Each number is 128 + 24 x the weight over its row's rms, rounded and kept within 0 to 255. Layers, rows and columns count from 0. Numbers have three digits each. The size before them is the row's rms in percent of the matrix's.

# layer 7 MLP up, 384x96, rms 0.295, rows 31-103, columns 0-95
105:138134135147140124169127185076108135100143159106145118129100136141162151126142146148140121068093108125113134121157110154167118108109159108087117089092162173163164120140086119124096143157118117139140133096115146154133114181103141139101147141135097148139118149144148114179123144136146119119
099:123108133161114138106139147166145090139129139140133128134126122135114167165150117180103125125081129142084125128098102140123133145157126143135102178134087098128086134109153138126088116109125119159129190092104120096123122105117064099109175160145142126133134108164124152104124172133127095119
081:151172081082122153141138146139128115096121124148144160144103091112165125091157159143147153158103139150110169129159145125110138125127117118119131140136148118114089125134150147141160147109154100154123190117131092130166117146145138135095109139094134088120170107110122119162087138086077131124
108:102137158188107096112129126157134092167135109147148108126113090120109118128129160107138141170135124118096125143142156114154155135123123105110127141117122106141130121104153142096113077097136128126140078120148158112169079145111114133155107123071078129104113159114145173137080123174140121119
103:140108131163131119122160150116064080122127115109141163124109152115134085146120125153101103134139087156141155130110149109168091144107117130131125166152152109162114138149134112119139116136099133189095103131123112106159172126121125096084126144148137139105136153140123113133179136179177151126
094:142132115092138095113128079095121117125129126075159124101077157129192148128133120110149138129115123106126146178195161131148101142158139122149116149137137139091082137115139118144136107123130173156128096154138099147166110108165136114103127114083107130122164120112139098136140140124127113090
094:120135153149156102100085149120143133155174153122136160148095115091152086138124121147152099119116132140120090109120133191126118125177132113100198109146118145104160129135145144113113169085128120133123149133096090137129141123150114140144117165167146120156100129100111114140107171150128170135
100:172136168138141121154149142168126105136155106068117091111114082077116153138099110130141064123128146112102123162086126132141128152150134066140099105117120117105164070155103144116142125148160154104152097108146122131152145114133130119119090142150092140139142132123140123132116132116107132155
099:142120159090163139168110134092127131139130086104119151137097171138114104084120118165140127132126146173106133147099140140119131098084111094123091144110139098141141155135137163142108125127128120152127119143150118117133101162147062113077103148186110124142140095160117149136110099173145143147
102:117125132119151131096145141130091097147088120172090061120142109098136114136136149151173131169137150130129121165090145135122143086134166122126062134107138131108128093102109160108140125142134149176147135109146136132141132120144100124115109164123081095090111169145174139125144127119142151116
093:126072170134111133107121133133149141100120133154115087137167158084141094131150142133154099122154161125118105170145128089137115092124115129071075136160141120125121125123101124122107148130127119160135138136129136154147123107127132114064149118133081103145126144126160128117089142171079168156
099:141113132140133120126111140154131123124118139112113154095134110131060138147142103101162139155133115141105149076107089138111119106113114109133145170127119181100157103074149157098131120159123113187214115107105134117148155102139112119153094130102144099124128127134157125148123165126122139132
091:151102108123127162133131146109108158143157092127124110100152135144091144105128087148153138115114109134126163153132147138103156114103141138217119181130147107146102147133129112120136105095148152109140132153103102117131158150143129107183141071139119101178124129183113126157145136107139135120
094:152142117122136120176143132108077153135138105112129129154083118095092128094118110126133134152159203167133120121153115126106124169096162127134104161108132094162145134085150121140126139125180111136135140112084121085075162125130149148100148150153114124118114105123116134132118139147180124121
102:160092112126091130121127117167126094102144112133138075141140128144097122096148151133166126107136139092120104124126143122176118128113169188110099119098155132112112165118116118107176114136116167150164067118104102085119101149123117145121118178109106130137152151151178132131130135152130137135
101:103138126116123084104146100155095111157148123130135109118131151138138150096115146151160158148127128166123124121175165135164145159092127136104131132086125085107101111144110079117120124161177126138152112123081118134099119149134089114097106174151137159127124136114107126173106141185151153106
101:132163116111137124143109104172125095155143153158118163127088115090117163097145144162114110134092150163128126118141149130097070121128135051138129143141141126151114157104114145124153109127129161163116117141121176120114066108142084111135097115125098129127106106137121172124106099114131141103
099:137143149129192101161127119115127103163128141145123106103117084109126133119179162127145105140145109125123109130122161122100100159124138153137136135084178166112155136135145159130130150134100110138146154101170092143114109087119138130169157117138138143075106101097062117124139139096100126118
091:105147146159139114110143098116138139132134163109184145110128106131129114089113098094139133143109132126142157122059085154156160129154112141166111146089135121141089141135140162136096121112135132122084130110150134176133106111081078112120133120140172153115167143128126132151138152133176102100
094:126144139147162101086122113130116121116171100141124143149122127112128092147103117115198094109139155124107140144161119164155172126114125087151118124098139104140124097127111089094143173094124140134069137116147158135080125151109117150121152120095142127163103170109125162133104118089142111139
099:135152138102126145127078117122130137149135169095120121142078113153119116120142135126111119138099093122098115109138106108187084132150159120170105117130105101110113145165137139157122134143137183142132112112121137129160149075124148144097141184154135070137116154184136131114133116155107165127
087:129108149096168130104149132143119159169124157145110100089113159136126133099152116151115112102099146198111126118117169120153145146118093106115154157169141132122135201148121163117141152161154178113160094097135120106116135090127119113118128162100132134114138134144126114168117118159111146149
102:150114153134162140127149126100131136130171092119169084152099079153159139149147078156111109133118116129117123134111151125105120120119127138122114118133170141066137126083139119120143150122114112107135131139139095133123163124077114127161103107156135119125162142129122107085086160122152191178
112:139134139087109184128145126097156140121140120141117156099123117078135073121119155107095109149143166099151098125121121113131186113106121089142139137102110143094121118137160109169127157135153088102128147123100108142124095129100130157138097143134111095125139101121099140138143167109194157117
108:153077171127151109121078160122092169131143125127156149123096189107104109143136126158140103138164081126130117129085145108140157107156113105111093144162162166126149132133157133136095138141116153138171135118087135147136158153127128131100151117088099129105159107128120152134159097136148123113
090:150069131160131138120095071112084125159131112117111144098166157133151149131090106145143092138132146126121110128152109122095104130155111115127148129167163123111104094130090103138151122150121130120111122134117121131151133105147096126171147157094156137152102146109115155130102152081111107204
101:124086119141158139098114139116135100106107169116174126114152157140086136168113114167120123141153145118132126129116175097144171108147118125122143147113112125128134105093164129079143140095141145144147117119123129090122068118154124114138085100137135133121153135143131097090096145188102178102
099:123159128157094116124086105137124117149099143101129161172116123136155110108137142102095115117135152075166132128133143156145107121138139208141070109127150127096139144121172074100169140084124127140161148115144144145102128150107111168105115112143112126118150122132096121161132107119129158127
097:130123127175069107130123109107109115146122133133121137118088123148145100085110126110146117131119126122149144144108110116156161138144135125134120139144143137145106119061203100143095146118164133136168138147105118099137171149101123141103102138163104132147066144110141175130092109107171123130
090:098112132081123149181111161097202143117121119137158185125149130144122129078129123174110120128102150126146140090164118144109092084137137113127170154110140156121102084114131114120117122124101137155116147117122115117171134155126116140122175107165156122137152114130129125139174093122132128127
108:105133137118087136108177135132128128119084111069116109115128175140112117101104116132122103122136170094099163144129152192130128086161152096117139178168116114113140108083123122141159140104133083130133137128149107145153138111084107103127152141131171134133152103137106134138091110102117111134
111:156160085124114109151087151123169096100108151150143126129120123110157123149157113120122133127084111131143057143093145161131090101100124131110130145111121174133148129093130077095123125073120120153143133150118123184147143135154150165129108115134118160157130144138110169132128149153132162110
100:140143136132121142135175111099103187132146159169124131113143130138112152127163129124135116111112118119143110118147112139099123075126096096143121097179104160109134141092091141107134150142125116162125153145080095170151107075087139114105143092152095128155141134073160129110109133104119146122
096:111115123146173146106119120124142097149086131129164130150119111107126127121121094120124114161122138094059096129188091163118120108138117139101169134116111128096116161152122140137121139145160156136121162135063100159131140074108136151132163171108134113136144117128111156166117147098120132099
099:116122108149145132163102149156130127169158084104096158129101128148126153129144138126094125132099117138095090103108065123129122133153114142121149102171156158174125159124136098108148150141128158167157118111109129159119114128165156084088108159144116143153134175111117114149138119111124165173
103:163109147114151118171110110122125152113124145133121179153083150116087088144154107120153117094125144129156136097116133130113123114159132113144109151177111135070120122093100097147133119130130108129161125137106089112110156134145101133127153146113142093075128138125065181124115120150169106112
110:105098116168104109138125125119141160119178158150150118107096133118091066130119139124118155112162123148143133140139104121134118130146163104070133139100150114167158103165101140085153102175104137156121149104092126151174102160139091162127130130103114101113117117149125135161126101138138162117
093:117172140129084116112136117102112121131110084124168151142120126152097120129139162136074151141096090151117114132108167114113141112158183108133120130114141074080144132139120096109140104116125116100109162143153110162133097136121127132129182156148132172093135156142129122111108143128083149172
096:140134124116093160104112137163096162084159118132114132132140126097073126122140135106138087129106167102139144167130122124135136092105104121136130132116135140166141142134123114107111138156140138131120091108157108125135166172148066126093089108147169112132052099142109139098136162150119154114
093:098114168176124124125171151115137167127126137148149080130132122166097109108072152106157130134098139159101154109104127149143097175106189134132110129096137103138088111125127144169156131143121152127139139105149143134114109129124132107160153098099111131158096121146133074108102144136137135170
100:102146118138138094174110128142155095159119127123125161133077094114115112101144135151182122130125122120100179126083113119151155115161100101118159150084145106140148127119081166114125162125135133143117113124151115148195102116130107132111152127137110155087156154115126112171096145101110117131
098:128171158154123115130139123142117156101174141134134136132126110105169146121095119106125108131129155163152109120104143152135127119130123124126085109082134156113182124072083138129111137142110098167101115112117148109170149124107146144133076129169096158133152106095110092167122171120108154097
100:122110144105143157144139155113111118092159083152149160099171179133150106119092099151129112144139090110129144120115110131116133136134111122152117120105133136145124115129166093152105160145120157112121121127114152152122112168100096155109112143100110092162146089099117178121132117097058169154
095:111127134116094112141124136122124117136114118150081121175121137124075144124110158130115117170105124138071139155154159133117162155162135127166114130133173127131125123115116087067151134112138134159085118152098169106147172126115112169107116137144086119089114166114138146173101134127113123102
100:121126126130136177134117133142091129101115146136122077150135142111144136135106084201112095141105134107139110136119121139127099092114127084171162116145121090126141176130128108158133093130128094133111127151181138059137118133117108151094157120124109150142146182126118149172130126106128134144
097:167147140135143099116152138156091107130111146157109155108113096143114111125102156134148142140157157126162109114155160133164122135108171123122100114110104139115114079087141125140163168093101092129083138128166118174145090165086122119116124115144088106091150123135117128125138084108111160106
098:129135145129099099127133113103111146125113110136161127148077130127081127131168158164110120107145126115163160111118184155103123141093064117149134139096144106109107132154098151098153161168097156121100088113154123159128163141125090109162129153134124113111127139151106135144127148142080161104
093:137100167134160132116076136151089137160147151122101123125154098165129122106142095169170136141130143103187097127131137141136137170109144118176113131143144096142151099142093137150089134124101160155132122156123157123115077125086112138108098100121129152110150080102153117127105123158125146133
103:122147141130158118112099133143133158117122137095130148165111112153127120118089126129109137142100117148174111140117113143107112163085109140126079174121108101086093095114159131150115122088149095178157113146174128141140112083134131105073140094154128121112101141081146155088114146134124123113
085:100144124105152114141100151148186147150187125108092130142144089128129186102127134163103129111115138139112109103147115129085114150160105079135133123145119163112116130096131092144138156115187127110115141121152101140153133145146073137079142101114126087137135170102120107135148132119111115124
095:109141177111128108120107124107131120123177120150150110158139120122132109125166135110125149109107132137124103137110101207151173096109145078131143143111144119082107137125095112127148144070087150123129138124134104141136148159124169090117132122103107150117134148120087078096155081130122121123
097:124119136159174125099101133095123123127144140088140146130103153159144101148123105129138142107142127141135150099172088163134100095189083160054075152104102152130138160092128124146102143138133105134153141083122121136100118114095147106146100112127151121155169137136122133148131126149114133141
098:144083174130150136113145153100155161164137119176113127124129112163100132128106126153137083137092138123132135125117136134177132105119150127143146099126096143073137128086140108190147129110141159141100111127143123136140117087172102079134102123147127146152096131119102184134105138116126094098
102:099100103169167180124117130111140118166107109099128172147106126157102151117102140184137120167117154119109117104108138173117139131124110125133135129130129142097143119110098158149142165100108168114110121181174095132146094178156123139153157133138152131155149107154108101117131110143138166137
097:147131100127107129109128150173159139170119123154144146157079123100092159115123182151139131168129125095074153098126172103117129133118106123132121128095124146137142127098124167112129117161106118116140155113126105114126104116107113115146101170141118089098183121133063143117159163114143147134
100:130143175166082144150121120099109118119098138124096162133100140107089193108124087119124146159170143124129113136128175133111114115122130151124121148143149112137112165148080128145134124155127094105106150108128105112122096114180130072177121116105139146113126146122088101104119102096103125145
116:085094140131107117090111186164147128110168127114101155148105125113125090173145121178157120119085141122086141135115097118097102164154089111146101134117103116133130104091132127127104149131094139128142155172153123160134120147147112140145137169099105133134153171129131119123101084139135162138
101:186098164130131123129125133137108151133158110110134084110159141140150152090112135147109153102084141125130151136135107127128127132140145111127094161146131137132108079167114148122176162084122125135122123134097131093148138129123151123093101118089112092117172090104087130086149165085150123167
093:157063119134129124106141136077095111135095116133148108160086107080122173143131169100137122137115142088121135139178185161176138144147128156119125097110164143098129131124094128113151157139153121119094142089123099121101134107122137123152108102131146138122142134170101127159146136115116106115
095:144070118112109082157133138100117104148119151136107120108125134154116117155112132160111122159149145175123089111151131139169164126159128130089102151130114121125157140118126112119162109075142185138093123094117140139118174137144158106118148134162099118159119112125136157064147132153134156096
099:134110158104155133084115116098158141097161147121132110125093115145139099139138106135135096100141158091098098182132157147130112185117133143142123173141155139106131130149131126110075172122113155119169149169120112150161101116134151113100144125135101131143144153096140100136152090146175147102
107:134113106136085139106106148144141077122123129121129139148091119135142117128178129134146114111132125144097132148130109174088155139158105089163097131121163095133130146181181154156107131134071128125116127088105110146097114137150118135100122137154159118106105118137057143143104165112153134116
113:110168146110107137121128152103103175128087150130117062120114128129108105124155113130097105102113145151159121120143154120117152154171070156130140102111126105156129119112100164132120173134085156120116137102114136145115122111164124092080119154151149155115143156156091119140115140143086130174
104:120106123105098133143141074108163128127159150116136141110174111152127161126142165158084150101117164121121177158129138143170112164114156118112144155100155163127116099154111119123140140117151140129160115135119138117158142120120172108138163108122101160154153129093119124117060127106170126091
106:154145143110101129105110087119109115109109156191151135111112115166161125126198128100148113086113120136125116117148138169126141114134110138123102121128118160184094153119132174125125148162084158147130107103137133124143169136140093123122148116105116156115137105123105131123141185181123135095
106:124108166147135161138135164093148104106143128083138092160116119127127130098134105125103089127141154120114131105143132139163099104121126139111161087152140137145136172117145137104160156186093138165124130146101130109124114126095073144104089141151110149103154147070115163112136156161152126100
086:126110123170150143128158175106191097116139111105121148105112132134140116095135140093107114087144164149131140115103108156126174115119155142146178138140129106127109114118165141135153141121147155114151135123120107181090110127148144113128175109105142131101142158132082096121105098162078136098
099:115117128122104137138157123118116180101156124102125160093138078130126115165160108120088153104128143086113131105106088106135123092174112118126138133090164100100114096150140154161149122120161142109146103131112120115142138120126108124144126167150116144151136109093060089125123106084134165159
101:141147098152164137063157129102105097151099126152187133165117087134122108094142104116113130144135118110125120096124078131132145125164125108092110121125121152151109119167146154112156114139107089136134125104119127159156115111120147103093178170137158145099096140144109160113099153112126110162
104:169136154117160154141140143123062133153112086145155170128109091117139109149120162131101088121149120121159121148156153129140129107114081153123092160121116155091127102124128127135125172126079088086105119123120103110123138123113126162142120132148119134191138150140114141124129138178126168099
103:135134176121115099119117157158126174134115154122083120113072139122107148105158148151152128141107148153145108182130106117196137111112110138118126143116132150092166118093137128132156153150099122120133109100119113147130077112130105166093121135162131152144128148110151100160124183159136112104
104:123086123111078131152125119099131128098150171134080129153176129132125097136136118111086072137136107111141149121174116121136118153129131111101144118107099120125085092151156150136127152157116122137144118133070186145109153112106146129080112121081128117131094143149140127133135104082110135156
098:104137112181100137117163156097114137104133097160163117153126132104131096117173105138097134150113142157123142130138118129176120106147136127098161130126114180151154134095132136136120103119090139075157108125137118158115157096107105100121188122128124106139128099118104136162122117133180186139
# layer 7 MLP down (transposed), 384x96, rms 0.29, rows 31-102, columns 0-95
103:123112160115120138153175153122176102099147154121109086115111168128139167110113116147121139159117115158147120118128136123126095146129138150100078166095132145115119134122115143138112107129131173128159120104074119116107147119160099139155074128152114140162159109154165114100108054124117127122
091:111127131121115124121121130145147111114056104147121151124144133128107112075110145097100136166129153085118130136107160142137150108109132085174118098132124155177108114143124169148140129130148195144095098135147155115130141113126163159148139137113095133121148096103137106150108076144129133180
094:148102126168163136122122129124144144130163109123148105086131148165142110152143147144087119159099083133146140168110165096117098122153140135116128157140115139135105140149158106106161110116126097117137087132159129161097135128178105150122075134130142129168101111121127130105181184116153121172
106:131109112107147121146114140133141139115091140154178148138105160151176111077082120138112125147129117123128075162130132168138098110121115127146121143120118112112116174125117159107068162108088122148120142163082093135120183107170118146111138158165137104145105146134145107121116147137124151100
105:124130124131138141105156124144116110117154133124144127104138134123119100102119142116135136138149181159079124132186157135075115127133151145125116110120098167177170142122168131112133133160147152112082161096162090152127117097114086137163135143141131117146110141108153131117071148074099122094
094:121085098112145112069158126099126151104113143133148139108165134116138122133107102160114131137128149122153116100050127155172147138119121158069147131143149127156148110109144146167121103109127110114116088127119143135116112167117075156138093128153124117149162165127156153146113162147160134116
089:135132106120134117111154117160101107092119084122063125131135109160150145123146174132088142075158146098132160155147119135212138100162113141167120138126121140121143102140103142114139112158116125145123127125109090127151089131145103084105168137140106128155134129105087143139149122145137105152
103:165170145111115095152101126134137149102130147128100121131102143148107121151136146098110127147154133138130072112140145149122163084108150119137105091144136147116151131099155109131153162098140146092149120125143098094141149099108110184158100104144131080098157127142093152122144166065150149120
098:151099119147116127139113122152118145128094129108115082146169103169148149135159112079081157136153122082163111134095125146138120115137113169139123122137174080106166143122112148108130102094104149092110160145106135135115164123092145126110115159123137105084142090152152099125120162137129091107
118:132143145109106128123163093138149104127144124116127105115109103118152128179107116138130100129144099095140097124132121102121126156140177112140130161128158153101117109168096128108138118115144134126153138139177173145111087142112114196104126132133114106099153162110134151135165146145134051076
118:108129128096158138138129133126083138112130105162162102144166118095070105131075133147097127139119179157135116097093132072103162133136152136138119091128117130129122116159101146105151124132111108123106119125147170096164121131161128095139137167127109127133117124122115132191098111171147139093
102:138169094144159108117079133113171091158149158142163098163131126135099136155135120078170115119084140111130086134118118119140095203119118139133147119095118097125124095119169152157105148146146104118126093126115127168097140130142123168118112159142108107146140111117126123120102092124134121150
092:108117124135129125135136162129172069130146122114112137152107125147164175129139089129117128063147169110164139123095096123153141135129121106126144104144137095141150154159140116158122158163097091149095116117107156109174166087134120133136077132104124152114154132093120141141088154121153145150
095:133096100081131097105128133127100048153133102138114126128136129161098096131095169169108148152114116103119129175130122112136137122102124174108139124135113097090121116137157137140139156145143111063118113083102146150103165095099150113146161132122096144103117133103143146133111112150108134152
104:087105153113146126185172153139093131158109142129155128142176145097127112121123132138157136133081130145140137098129152158127118152126150124138126145114110133121134113136086113116194116107121118142127083122133143099099081119145101130123102100169126163127127095128159137182143126194101145113
117:166150116119112127127101137130112106138084107137107119106142163162120148148078120107104112101155168142160163147102123117133102135132120169125111144112115151177109086125100130107122127126130204078138155136125123146114097112107107140091138134120156135146198128121152098114140122154140147089
097:145123130155124125129133137114120121101134098137128106108146124141146118151104104171180183157137108132149143111115132117159120141120160086138164139127121127159115185073111125112135127120179155157131072157148127131074148107138148158171116136154120105149130096103133137170118109133136072140
084:104141077146093093100117120159133131092100136162130143130142143130137131167134142130131085091149163144113164123089116105137129132128132149086133074140116092121121125134175092117124124097132127120147117178159147110127142152120145127161072112145100104098135129138173122082093174130105120132
097:092136138116109104160114119133168102111115143173143163112121166084106124191095124089159146102108120119153129134136124075131105122141123122138185148163140137135109098090126176138166154112123115130061142131108111127118101144133124129120115120110125140118143159127136108156089156139139084113
094:136124103110137143143148079122126087127134115122121107103128144157115154113103121109118145101175093163133114118087165092134145088128123100136105114096162173148099142123162152174096132123140108151099143124104091111124192126122179106129095112103131129104124115143117130126082145130101166155
093:133099125151129119139157149103154141076123142145134148153105159138110133139091145120131112082151145132152105156133145091100125133104092121120181073193157130104119087130133123129145147094124108121115166115127125137128153141127117116138096093105127105164122126116106107066138103093132129183
091:135157129150175145122106143141138124098150108183155141121138116106124107104150162104166166133120075134134128116153140099099148113143171162133114126133130138127141111146114097178137131083120132131120105144089147121111128134093156181077122170097127151121165090111159149116121150102120091119
115:114141149157104162142134145118093137132088117167128094119107103105114091108135077121124134197169156145149120158134115089128124104094122095126147129138134118092198116105108117147111150165138106134106080170124093093141139162123139144123137096116087116152130117131114113139103108126111135135
107:115157101162108163103112111138122126130110112117118115118115140132132142120107120116145149102171114133131105128165097158102142115151137167066132128181148136161099178137100154125144120089118161141134141126134083134079183147161150119077135081141142166159107121139128147140121102131101140124
123:117140100097149108163124120150119140122125134125132130153096113160162132138080157144118142184180122125085094146182112121096114134155132111115081132127146098110099168102109137136103129122137159133127108117119102168141132144149124121091127195136136120164092097089105148113142126153140100105
087:129116084122143131108141147132200139146148129116132137141117133105157128113144166110145145055129129146133154083107121141162111131096115168128141143107116140139122181159143155122105145115107155100138103119131163111176127102124148102133084090149147092153147127142141094148163161161135124097
108:169116130146177122134110153137115124139137103164100125138127118125160166094140101144089132149077140134106111147126158144122084140116154168125129127119142136082112135132131153128154075139118108131154108127141107104122139106137137096168130124112134106142056068152140144144134148082091158099
096:105131145100158165128185135141123132122111160144099125148116119145134120119084166108104118120152140158098109138148108069112121115095131130135138123109132130129094137154153174148147109168079115104123081108109135135121093170183113116143077128094133148127141093093168124134112149141149146120
102:135151113132161107165171127138141129146147106158099138128152139092122099117132157131142148093082132100112124124176144121143129126178125092136170116170078119136132166143089143110124125083144187147103120130132134141137117093126140073129158126123137109150133133117177116099116112126107130075
091:123141123148113138085120091134100122143129131163141115161145119111100111163105116136138137149157088127134097102128085086171168155109108101136092088172133172118136130129104120161131137134102116122146116127130141121177141143106142090175060174131131155142103126101125098087108121129127132118
098:119143092134101194124113122114129118119104139133107156116145147132130101145104129101159142131099136132148139105125178141132143136123126164101200086179151140137077117166074079139098127134128140136178158106165144111136138110103120128150143126134148133173119138134130152107150160134107150138
101:098125124112127113126119087128121160125133117106104143163118105172108109164158122110148125128104120105114101153152149137122101112124100163135089113114095094113134168137166125114122127150147119130127152103172084114161150107094089137144131107120129100143102183096102087109187172159140154135
120:191121138153127111147174144113113128089122129103087107129112152086092129123113162124109115132167197074111129128111116083122123159123128186119120133109149152140166142135156118140116117169131103117115097097109114157117157125151160133110104147097129102103121120128140122138096140150108095141
093:086081118132135151183126104159146173146131119090147113135113123102103126119122117185149131107133115121142141102097125160163156127145088112158129123119151110097105130124162073171140131148134106128102146128112122125134114147147090081189118118126160082153117103129130161132164113122130124128
087:089106111123112082167160133147116118132139128097129130131114144101138137115127156102125107107136152136166133103152174112072129121105143121125108105144083071114145120158109118120116116129135096156129135157074108125074118113137135121119130101160140131156101090114160201101107143104149137110
083:177112118160131120139090125117129132120128110140136114145126125160142131127184146123106113188100066141052144138163126143168119107133110120160109147115114139124133106154148087106128116149129134122148120095144103143121138148116091155115124138117109142144078143155138152103125150130104116201
115:085167129144110145063116129150148147115147154107124109152140110116123127155119153116113121153111144107081128139150116141125134160174115128129096093128141149133147175110128084175160131125105154107124089087151130100107144110093144153152140109134136174116097140118098124081183156104128119123
091:105090122147112140137152135148072150137099098137086126121145125164139117097112126128158108096135097082137137110135130131136129141115120126164158140161134143150171186122117139083113142141100111124156109138151137143110152163135082155135124138131120120145185070143134109141102142158143139065
087:095127117101185114148132149076148153117144155172138114139148122141105151125121142152169132114108074157112158118104099133119125129143119108135122125113136157083146150168190116090105120140098141089129123172154165112106126075122143113140130119139135122071139121120104125152153127096126114148
094:086118158092138131116121137113087088112113139136119172137108167142106142140118159134121147113140086133098098053086097125129152139126128113138141129180092133100177122122093125121135113132121117080148135107128138166104122113122112117122119142105136108112146123110087114101148060101123145108
115:081123106114179077165100141086147121141131074141133145116131102122137144155113125111141121102140146122209152106143142094117156148130112100146119174109158130101133113114144150152082109120145139140133132133141129111129135106129123156095127148124113104103146138132132178122080092116095089123
094:146140109123142114117151095114130108148128117105120144171099111102135136146146139111112082141104123145125143085079128115109115142092102115169129085126136132134144150134114107127156176169160131103072108119122130127201138090134135088143119114112120135156082123119137100099094143073123100138
110:095121133151127131139107177177109134100114164142086113127167135125131144163111135131127148115102127151119127104146145116117073161157104127127134134153122097097165131120145123158152069117124131135159108135157159105120133098160141150176122154133144163122096074148107095122098169111106126090
112:118155141125114148112139095108107112121147158171123149102125137151152109129126109158116080087123114116075117150123167103105146099108134153119116154121106177155109117094142121123108135141157130175131154168121096068130123113115096131161114145107143178116118123078149113107100156110118130083
096:099131089109108116137130159139129098129129146131132098144116123136125137152141146128148136090129110161135158137114116112109130125152149131134168145151082178135179129118154175144104139102127158100097115129139116100101124154191120143065123119101083146119139171146123135115108079123152074157
109:114105146147113139135106138135130169156096109123110126111141134128107110131128152135137111145153127120145077105123067125076163117155107132094115111094145134120115160157137137117158143168075101094147166145111167124124133135145138158143070108133123112082120116114110084169144161135120086155
093:182143133124157131116141114139134143143164137120130112146143104121091113120124130108117143079141105139134103148129106182155081090091138144118117102123128088112078133120120133111111135152119123143178109133087141124102161081134124192121127164137139101138138176111127091078143158153114138144
101:095108118134138144131110102126090175120155126113136134115097140146124105135123115127110150155164123119127126155168129134127147149091108131083092159133142144144136142113110110125141085107113159118146113078062136126096160128090103142085104091155127133124111112083115088133139133204117131145
083:185131132105114136112143119102117107111142116151158124119094082118097133098166144108134140192107116116164135100154154201178124116122149103157126151090155167145128182120111112101114119129096125119108142128117119146114145119129183150131122128105139135148139148173098126147115122113155135133
083:155136137130134141103120131080091120092122122156164134142145149104119150139124182130078163110150143132112171140128122072158130112105163109139161090149142080136146099157093172138122154105118133136152136127129148149176114137099166114124085162107136127166121094095134112135114147127118111113
097:069124125117156111172176124139111098143111130134126095178111138158108112157115087129123136137109141140076161131126079159133103119136110102108146092120129138131154130130143152139097147139149122155123172114103169161141106140135135185123107153154146141166130122143155090156147104167134104115
102:128086122150116091163109132109124086119097126183161115135142163116106110120166118155114111138148076134124118159149076109159131120126164119130134124130128189167146130120150090135147118138132097126151154115116139134089146147146119101135110090125092150096192145126146166129142161138131103131
092:115158093131177129106106156138117120137105150112129113090149108134167182116144131099142111125121111141104170124142113118135105091148100102128158158148135117153138101179147115057139102165108119145125138135117154159133110141140166151143135110103151118084111124147144084145136132166125169171
102:146132148176135083123183110153118115115103120132132067109107119140137120149132129137196133115112120122123091101103099109142133178138117125171136151172085151150168112159106115135154165182127107124141147112117104146159154141137100135106121128133112151143118107123103128125101099167106142117
107:131104159110141125117129149127148099101120103146121107146117145101144106124208103101151115137148098065106140171147108128129133117111118111110159143071123122159140139105169107123106148127118155109143146147128107094129112115160151158148122133133076158094129113149095184118140102161148112139
070:129139159163124138125096115179154171163156094118164101133150119112156097143142144150119135087131109133099110128145082124125097109130119088086134138089142154116127121140178160106136093119108132154111096102098145098175146113121163129119122133128163116134124140136149183128191121112136137122
129:136116131132132101111126102128148090157136106129152134168109101168128173149113136113152115096125133116124134112142089144130130143152101140138178129120150135114108100114132115109116120148125146118160151141149101108165120076140185099150125139080126168116136177089114076107068088106134140138
092:138122124065142096122156123133146092093108129106136109148161158120162117104188129140123116118137105126165151110136148095108126118120151107133156119150148123132133137126165147145084082112154095131126136143103112104121146125187149141173147171158110159106079104106133155109129091106097131131
082:107146163164211124148128138162118151131154121166144185150149111061110117142107104147101134146144148110148131128106116131137165119132164105110139118113131126154123162123138146138151111111144111103096107175167137151118125137110119098090175113149111142135118147137163133132108117113146146086
105:105101122163146169122170194156121107132113099145134165129138127116174097132130124121138185159175084111094093132152110104127091127119145124146100155089149111159125125108115122154129119143140100165169108119117113130125143177141127121123145108155153122100153135127148167116087121117106111113
112:076168064117145107112080075139125086134118177122099152151146139148158142099109094130102131151129165107128111123102111098133165125130145135114139117116120154110094137138159141120140127172132122148113127133147094128152089149162149140091126113145097139193122151113130160141117148139124111113
091:142148120141114071175140179115119184166108092113142147138123147091124126078112128135146146109121162138142134125123077122118133124140155143115130153140182112127155106133083136143159128111131118127085091137109091101145115109128118106136097126138163152148096140151133140100120079114123145080
111:125150100105127104122151130101123145106116118150135086105108091136138112150117144107157122148130121176148093152154142107171142133144082149077153114114114110146095124133094169154138163140092126092114119129133123109140197110116122113135085154110144137152109109121139097091088115155150091166
091:146155103171147129151115171116116121135089137110112090216091114148124165131100121125129086101153126143115106098105077112147120151140120164134127087143169128094137129102092138158117159140108140133138140148135132127118104105135128134120091179140096106127116098130139098107149146162141127136
099:096142101117119154166190153119088106131094145158109165131172156110112125131103147147111131125139104179116135131135126149110141102099095155068155144145142155100135133116130137083100119088161114144158161155112125168118165121104112162136113098122137136163137148126103118109129113130129106170
101:126113098091136115117179150157112123145128108192110138089142162129112068138152145137134123144145086113124122163173189142131144169129127099133124125104142139159125106101101126152157129084154108121144153132129142129093111155122130180126132099101093116147081103134142128141116121113160149116
083:166161136144141122093124086167125108112098110133105161163155130100155121135120120141133153149137097088099143139162161089141106106148114105149077147107153137130141146160135116145089144162116123125114102152170153155176150127114133123154058130125138101162135101129150138131161145134160147111
094:096170138135139120120089110166125106168116130145125128161120145125147116103122108121143124110122131138115133135137152133129146125140089131086088115161155162176144123112082127084116127147102114115110165161137089112100148165108156168144118054131138129137108169135157144154121166142136155079
102:103140120122113140119164146101135069084097159125160097182112189138126149110114167158134137117129090118100097132118162138127135105122112149128128120156102139122125131115120137075124143140121127180135098137141095140133096114124153120114113133131151170121142131100162135125111177144165152187
119:135162112112116109131135108098160118140119151133141115137146142098119135093188123159125122136142120121156182163193137082123127079103093133129177121150105135119166123099064119111111127116128150115137162123164127134132141122135090131124111168087126162125122106099100132149121122181126119119
107:100139104137107166110153110117097122134140139139123127136097148161137100149124097143150150119111087185144105118126160149105130116146120145127131117108126127082148139089167122135077136095103121142139151089130103136118132096147148121153098142119126160118209182110178086138138104136118130112
102:175112144090168085126167087208164106133112126132115149097089110145139146113109099150135142124129142144156143140103120108129154113131095104131141111141136137097108132142104127147127155088072129122129178125114122137098143150104152109160121119142133103108141112130086144102132162164113163110